{"num_hidden_layers": 15, "hidden_size": 192, "num_attention_heads": 6, "num_key_value_heads": 3, "head_dim": 32, "intermediate_size": 384, "vocab_size": 1024, "hidden_act": "swiglu", "norm": "rmsnorm", "norm_place": "pre", "norm_eps": 1e-05, "positions": "rope", "rope_theta": 500000.0, "rope_fraction": 1.0, "qk_norm": false, "attn_scale": 0.177, "bias": "none", "tie_word_embeddings": false, "parallel_block": false, "init": "uniform", "init_std_qkv": 0.0353, "init_std_o": 0.00644, "init_std_up": 0.0353, "init_std_down": 0.00456, "optimizer": "muon_variant", "learning_rate": 0.00296, "lr_mult_o": 4.0, "beta1": 0.93, "lr_head": 0.00573, "max_grad_norm": 0.5, "warmup_steps": 200, "schedule": "wsd", "decay_fraction": 0.814, "decay_shape": "sqrt", "final_lr_fraction": 0.0, "batch_tokens": 32768, "max_seq_len": 128, "doc_mask": true, "train_tokens": 280800000, "max_steps": 8570, "dataset": "wikipedia_en"}
Each number is 128 + 24 x the weight over its row's rms, rounded and kept within 0 to 255. Layers, rows and columns count from 0. Numbers have three digits each. The size before them is the row's rms in percent of the matrix's.

# layer 7 MLP gate, 384x192, rms 0.0824, rows 122-144, columns 0-95
101:107132159124105136135102067159136131190128159149158141158123162101115128169135095161113135172106123147168143084117125107105128172153147107130127120131113126091129123135125178137142165116104144181123079167163091114153118149099170118112119159120134130134133113111168094093100149171099173138
095:121112164140095136153108107101146099099111107151139136114108089112136155128103137113111094079104151157104171122154126122146158076144100144101123130128157110151108134104152113116142134133181137150108136122168185147122172141173154102166101146152115145142102162117116140144146155085149158149
093:078107162109123097123134114111128128135128048117151118110138110141132116133107153111113133113171141125075138120087167119125137099136126091167101137135130119112115156103123110105143152129134114147101125139111118158136102098109141121107120104172095131159091132132108089129102148135154090113
097:121122136139096107118124101117121178169085130140118120160135141148135113124140126144129122138134047081150125154103125129149106132120157151065137135087122153082103130142157119098136109087166094124159144162127118134110123127131121111107090162109065105141116114126155158076118105137117176131
103:142149084126088085111153131142163130157084116163147118158144120115125133150085142132144158154131121140135144126158117129126129060157089151156092154110167143152128121135137113171181158113095138094117173103109134107150133160102152093135109136152105148154123107129130133113137115145123152137
097:129130138183140178137101121098100143113136146147116146135115110125151136117114101136100083085129108145105127122094173136157121119099142137120109118116132123152141125144114110119093140088144097078099133105103136124166107100100116100135108113100159100084128140140113131161135136155181079120
099:153110116112125128114159093131108106129116168118075104147117149092134091124112126138168132110122117164070145129120121119174148149099148104127151128132149152118127062106142136135168131116118125139116158093149145168051125109119150123124126120154161130168147130145133137100129132125122093160
099:133128104109136104113090102121142148102147124115146128113099133144136089116151109147083139140160165123133105151115109141128178144139098160150127157138140122120096136164121132113094129094118157142145133122124144161105088140126164098119152091095117129152117159140076154107121082125069125160
109:104151140108101130172126112128151162142155145118128123140164145114147136104149109191131157105088106105100136099131137150105110144147146165087170147127125116083157095117122157179148067165200165136076126142143129137127115129162152097103143116098126114146116122138105132100133091131147142149
098:085146121130126163081121142135155117142159125154145120170120112126131115159116139156121090127109167178151130164102154140145116146148123113148100108155076141131166117122100136101141122128117157135120158136132160137129183135111122117158113069114102100182135172113174140104121112122148083166
102:141133128148155123109097111114126104166110158159154168163171119129137106111158078156146146116134120094143129141116107149108160133108142096137101113132073076085148111141134153100102139067127125109156101125108117142160095123126148162107135168113119095140113148162165117127128089100128109146
102:118135148090105134131151140115095157159130078117152140138171087160109158135142126119150150106115177130129107125142138144122127124110153141111103121072123115152161121132123101119132145143136151113103138101089106130075115129134116115089116116187104073154143107145125151078103165095143099116
102:071134145122141155098110130133142152112107134116145121107136152129111068147159137130122105159177154127109117123097139134120136115151114167105143085130100115164098134166153144126153119137127134169174114146172188127113144121121139092164128123140153145152106134148158119126108113134127112124
099:161139106136133131146125153125132109100134128116094144123162089136113152146100141095157102172166147128159091159131129134106171094074099131101089131163161136101134127073101131123169180138143190161129143099100171119108138126120143124104147118145161151116113171116149163130078076142142133137
100:101128124145142126169114136154134183146089111147163121135136128136132116123154106138139125140135083083123140139161105138086167123150131104122124116136115099160150131109111132140128136132114100136109123132163113142160110166125131141119150142169099096150167122107134141067108169141116101113
099:089154100106102137164123098114121145098113148108150101144125093123137129140127161087107112107145145120135110142083120118089113102104108121168161174097111123158109152111093116104098135145128146122112110146092167098194058117148157118108154138170128118161151157154153085117128151121097147164
099:129167123146129147118114108158144119125119086149134125114112169128186153160169102106124143128130124129096162148115142179089105151129131113112146134137161137101135074111115158106109147121138127161128166154106115125137087149134138151114104136132181138099135126073122164115124124160097135134
095:123147143125127166107124112123122102175120170135150127112163123101101123147086113117146144146150136114122099090128154147131149142128149124158089134064112109085136189127107121084141133115122148155154147118162150107136133135081138136155148147128144150141116122144171157152107084119129157141
096:086107116159097132082138125139123113144128124138164142139157122124136094108137092132118137107061089077094171131122152131097098145153150144143170122110124131129137161115119110098114130080150118130091107116178099097142131136129178134130129154163133129150121156123109181135127082125135135136
096:142096135123136059131114069121141109131133141099147137171118082165146143135120078183092150144110094083126122108121104139154139163126116157128101114123115104131121113132104143158114146114140152114110154101093152116132088116153108108118138190130157171151124120112134165149113118123113156112
100:144155168137141146144148135087109154159074131133186107099139164066086085123083095152123135106107132146113112140107138144144126091145122160154147123108146090127144168135078142128165147163149108125103120160154116101140129108155099116131125155140153121151108161127101134132171158115181117114
096:094095108104193107119101122113141110131133108146141093130104109123149104099125125126077103122134159117128121128131081184126126130110162085092129110149121117163144155149149184131128112132178120144131110090145069151125119097100166129106130120112150131094114141163113119106167124154088154110
098:090166141103103125149128174130099104120109072157161130132146113135125141108167134161157114135146129115156136151108099128105140122122139156112129059162129075129173112144109124149111174125138115125154123135102131118083136086140132130152120122158108109112151089168132107123097151129139141099
# layer 7 MLP up, 384x192, rms 0.0852, rows 122-144, columns 0-95
103:100147061120148125151127115116130134123145115105093127114132085105119117118147105136127133126105078128152093139123117154055108082119153122063117148110138145124107111097091132137108128090099127121169120111118122133143148097127104120117139155145172152128155126142119112122170169115110115134
092:116101134128144101156143114147117160111099117156143142140176097131173156075090158091129158160126127118126127136099117119152130151127154083135131121156092085144137105139084101118130099130136160118115128104156111092115121116138111140109127127126138150138152119147129143092144083091151093119
089:132125125146139110139119146144110155157182114106130181143113112116140123104119113089115118154111123133093149142136132105115153135065091154123075137156136141101127133122100142156159155097133147131176153103144152133088124141134150124146147137126103133128111154155125159128157107128143135095
100:169151171127123123123151116090145149148139122140143154114127105120121143131068146150105146113104149115147094095168139124160122146131127146101154099145127135145106135127096108170083143092149091089112142086114134106084101179126127074115132115170144111142124148101098096108156108152143105138
101:131159134159144128155079156142133120087126124103161169174144082092109095113128143135118108136151135132133110157123114162066150069126107154147181118144180107135141132115114149136118132167122139134143115112129136133152123144146106152120152095152146132115100107129107131136113102124093097145
097:135160153139124128156130144089108112141158105156106161115092097120169109117106121112169112114139123126120092084142093103108138118120133172119142136109144140100141112151110121111107088168107146133146103177082090145099123114173156136091110145137107122143142089148077141149132125117104122095
102:127123149103122143146158138105097123164129156135193109162139138106162106128123151143102125123122116113155081092131142137102114119124109119117132110126161126138126134160163141136201149185086155143162129141090144140155181127119113143124147173121124140137124122142095125174142083120155130146
097:146133152114125149149132165101117099142100130143110102132105132133129149135106082136104161109183124137118147138125126105113181138087154131141140130106139120176108170148116144150152159114148087168098106146147156124106132131142142122115087101123138172098142102134138113101116127142155151114
106:114124135127091147123120121143138119118116123129129122118120126134128103137156158103110107091116174112090169081124137129162092140133175128152139151110127124136117156136130108168073120101127131082144106104128127118155098169159084096118153111106132149121071135071147086116174157126122135123
102:154116136112149076153126118143135121127121122151120131108108082117121105108127101134085142120113124140120127142132102155124137145128181146114115167128088139141159165177102151129142151134101120161127177113111178143138116151132125108147136097147094182167126066106084124073106122113109087108
101:157103109126150112136139122134124147133083129167105146130117139124062130122099101138125113130099132147149115149147155156119120147145149096118131131173127114099166140122180142161125114125165145163111134123146121146125091055184084148129135115112126120111136121132086138150086132124130144121
100:128132152130131137127114073117103102116121115153181155132135146137122140153161194152138115175158136102098109137126150126088128103136119150121096140135114138077089153164127119122163107139149165129098132162086145125093141164085103137147130127113108131173147105111154110099126102191180132118
100:145121129145133106110136080147129150098130098121135166133129125115107051144101135140111166171118070143129081144133125112113131168126087089141146176101140116066121125106126135085159132112134134165121131165140148093125121117124135157112108147170109117130129127116145136127137160069118140147
090:170149151110133118139143083141161120153134124124095101122105131139073081181126137130077141124143136069169127105137176104136122139117152129117110109165132122172130139146124113147137118134108138120156098172106140103126116114112124136153124152147122135161178113074109168169095105125147101174
097:124064126123173169129101121135139130136139140140158101079099114093129118123116141135094103145157124131149161143129128161130082103089140105076178108123143170157145142148131155137128107114133144130106132152124181079133131086114111133120105194147159113144128094113113161103179092128158107155
096:126074156094090124141113123132146122099129060177113094104111095120109099114111174107145113115154147124151117097145161145086112136114109117096153087186156153150178155145126136129113128160126162105159106158113141165121135109105149124159109106136157123149134139137121076121125132095129111122
094:118113135135137109114149129143141152133088180111104133116166128170071140097128129165126139112141082158126134099097120093167133168083150123141129125127082123131132094124153115107140127119180128155138110154098130091108117126141128072122155149140125140126145062135147092142130088150153120138
097:126143099108151125129119134155124164083095135171133115182129123120105157107136141129092137116156120151136119113120159074121172117143119118147108101123133109149106143120142121087114127118149149086130122144091125181139135107134130113120092129107150142093101129129132108144117112106115124170
102:122133103143104156108151140126100148090134136129130109156144144114148150156139146111115125102131136131107146065068151086116076151124168104131084130107101144162165143129071145144109133098082126127118117121095111149173137141118117120137093117131156092128107128153114154115126117125128120069
100:121142130117168152150155136143136114137110143168140135120125141142137146109111116149139129134143135127090154110128153126129112138147105137161061130155135111109149081156144135161158126126146119154121095119088153094104138100115134165127141169123123129141132143107154109179144105129066169106
098:098142167128082147119141116079145134130159097138134132100124153140128120154112075150154131109126140189079121125135162111113104156151146130132140149112101192117138114094137118113074106135127130103169164125129116115114102124115135129157154132135153131073124146115112114164158139115137138128
098:139107173106119150122124115109142123164109141136155155127145164129090105128082127159134070105129125116078118112097094135125141123122133146123116146112111107143143119110112106185100135141153126094114127122095149132150133138128113157121112146132149092151129115121106140132100142156124142159
100:163142111118091106124141101114122147174132135146110113109116091156093151140133183070076146142106079122158135084163144172178086121174134123126121130126120149109104133096165160123157089135136145137139139129130119161104124124150126171124104123132135119076119127136164126151157080134050118136
# layer 7 MLP down (transposed), 384x192, rms 0.0788, rows 122-143, columns 0-95
106:151078130123118113154120143126138157187136132107111115127126176164152134150126123131147151124146087140100178142156093120104118118137144137140101141156101132160105124119089149157091111141087131131142147126108103139104089151149130170147100098107116141144189105124141124148100125091112089110
095:113124121100070110161128099115094162074161140142107118100116119142121114112125121117119128151160083119096121128169144124085152111152146138133125118137132122133159112147132105131120134114135090114115098160115127142162147138103132066143100087087140131114138163106137126127111110132169189109
092:141118124105121128139072101115103111136097145127111149080107095149103086146132152101114130134114095143124138124154142156090160094129141192157113170146132175134142141090122150106116139153142106137108159148112089164124088123112129076132119133109150102120115138120146140156124107122115105083
101:151131147165106127166119125146124128126143145120153121184143145106147126170112164098106158138178131102157135089109142099111105150162104105125129118110128077120118108122115175183157103115135153134141136132151127136177123112146103128161068103099116125152134159126120160110120167133159123176
102:104142106106087103148115157120121111104144145171106112147155158135146132148104147151135118100092128079137096162136112149133108121136121108156127161126132115116146141121105157169086085139164130112121191131133103121096126122152086121132078126107133140125142105126127137118137162103116123164
097:096152145162154132096118147091146124139147106131132163159114127164140147167136142153153144114134115134128160090088118131112115172102187148146128100117151147141098110134111173142142189104109145153114095122129145116140078119131109065137160135135135186107119156098129116165125110117116079139
098:125122116107113125156144085113126159135110149121090150158137106136184089146105124117135141088119144109116119142098147153099113154114160073149117122132139079111107107111101123130153143124138098106127136162136139100137133122139126089088136115123158106108122091140155145069128115121125121099
097:088117136157144084122151123123115162143130121105100177090181114147129139130150113098142135152139139156145168127060159144146105132115101074096116112143102118106152156114138145177154117160134139095152148128156165139096112129138149076133103135135117151165145148142122167108083111126088117144
110:095096154159167165131144127105143108134161115140094116145162093139130120118092147126133100109135142110166136132144112120126119137112131113098125140113147128117145120140131105150131187114114129130145098126110153135111196146131128165121110114157080138142147173122108115138125119138111182098
099:139136135151133104141133134121156084114127136100143104118157140122133127164121161124174111091112100133096121144122166144128117118165119136108147124107120131095165111137090113130118096145153108093145142138111118102098132158121080080161121114071077142157140181133140086113121166135162071171
098:100113098152126143126131178151148105108146147118110174138138120119137181151129105130151127142111149127165080146097071130152097156132140164160135126121141106115104097113142166134105145155093129100117110123119132115122116122148113152181114168121133116102117137095132034091135143121083127144
099:083144142093092127149126110153122138106168132169146110132137135147097115100109133175104121136134092148100115133118119116109140100156129158149145143135094164078118167122141136147115128126092095128129131155080096111134140126115125169198123084157095143120122163115148124115094099117105131120
101:116116110125140090151103141092090178139156134116134159105124103142144086133090077117147079121150127148099153140140086142127101160139151159074131130162119175139155158125109144142138172157073102137130170138112081098144125145160132099120114108125131149110135131173106087110113110109162129156
094:143124120169102102170119098097106125089132100128100129168154134148141095112129134109158110139111142155131120129079112160171134080138145126143109124172138081109101179130137132117142139094157130153139160171130129134101114153121120145156113126142101117129100167141155106146091150103123083167
098:090110147139145155102143096118142107175172134118103133154152082121151154131143161144127153144117160097139128141155091113112141131117153145131132061148144105143097189152111122101131150159145112114124151123130137131133166167141132112096143114121118173101140119132121132144191107168136135160
099:143121133124140138135132162115142109082152176136139101144138090100099111130104091121154123144190135149157122147134115148112129115137139156101122125168158079097130121133084125173117110138132098160101168113152143122119181124136133105169132131133087148146128121126115173113128118152159144121
095:154167113173124131173133143143167151104129147110138158131148146179162161141139126136130091133150111135117113143142159108091104127137173125106114083154130075147177128138131150154153148126083080090138132119137162094095147120152120157151086112090141173162118157148098151101115094129111097174
097:133112126148123147086120129159174111113169140108100137119141123137135186133111092148132107177121162099142115171125116115115117110116138124105102171080143119086138111121123146135114135115150092153133141133139131111148112162128117111088097138167163138095128146128117119162138127128108132150
099:117105157168094130103146152142117130131101139125113121144113103135121122118151132136168171166068137115070161122110165126138120116141148144124154152082130129125137133136135094112113139107163118164086118138128164143147138160108130108174134163149122106119109142101123164158101124090134147142
096:109108136153136123166139116135135105173160133150100090118154157129143149100172149111130134140115136108105131115148157128121116173109094126120147145080105112151115103116133153102144171137096149167136092078103157121153113182149091167116129169105149180152137109123119116123102149129133140126
097:105156118175130098103116087128150133140142125122121108177108146127137205070121126151115118144151125146071119132109127123147094098138117116152153115163088167155148157114132132117147201091113174134115136125141135138103160130122147103123122142098138170131131150079151113162083145146139115105
102:173119130102097164101118147146136161106161130148182166118141123185146149089091156142132125113143175117112120093132114106129102163151093144144139110138139133102129104138126105167191114118147103149134125127139142152123136142129136124126159115114088102143149126097084159141091131152121168139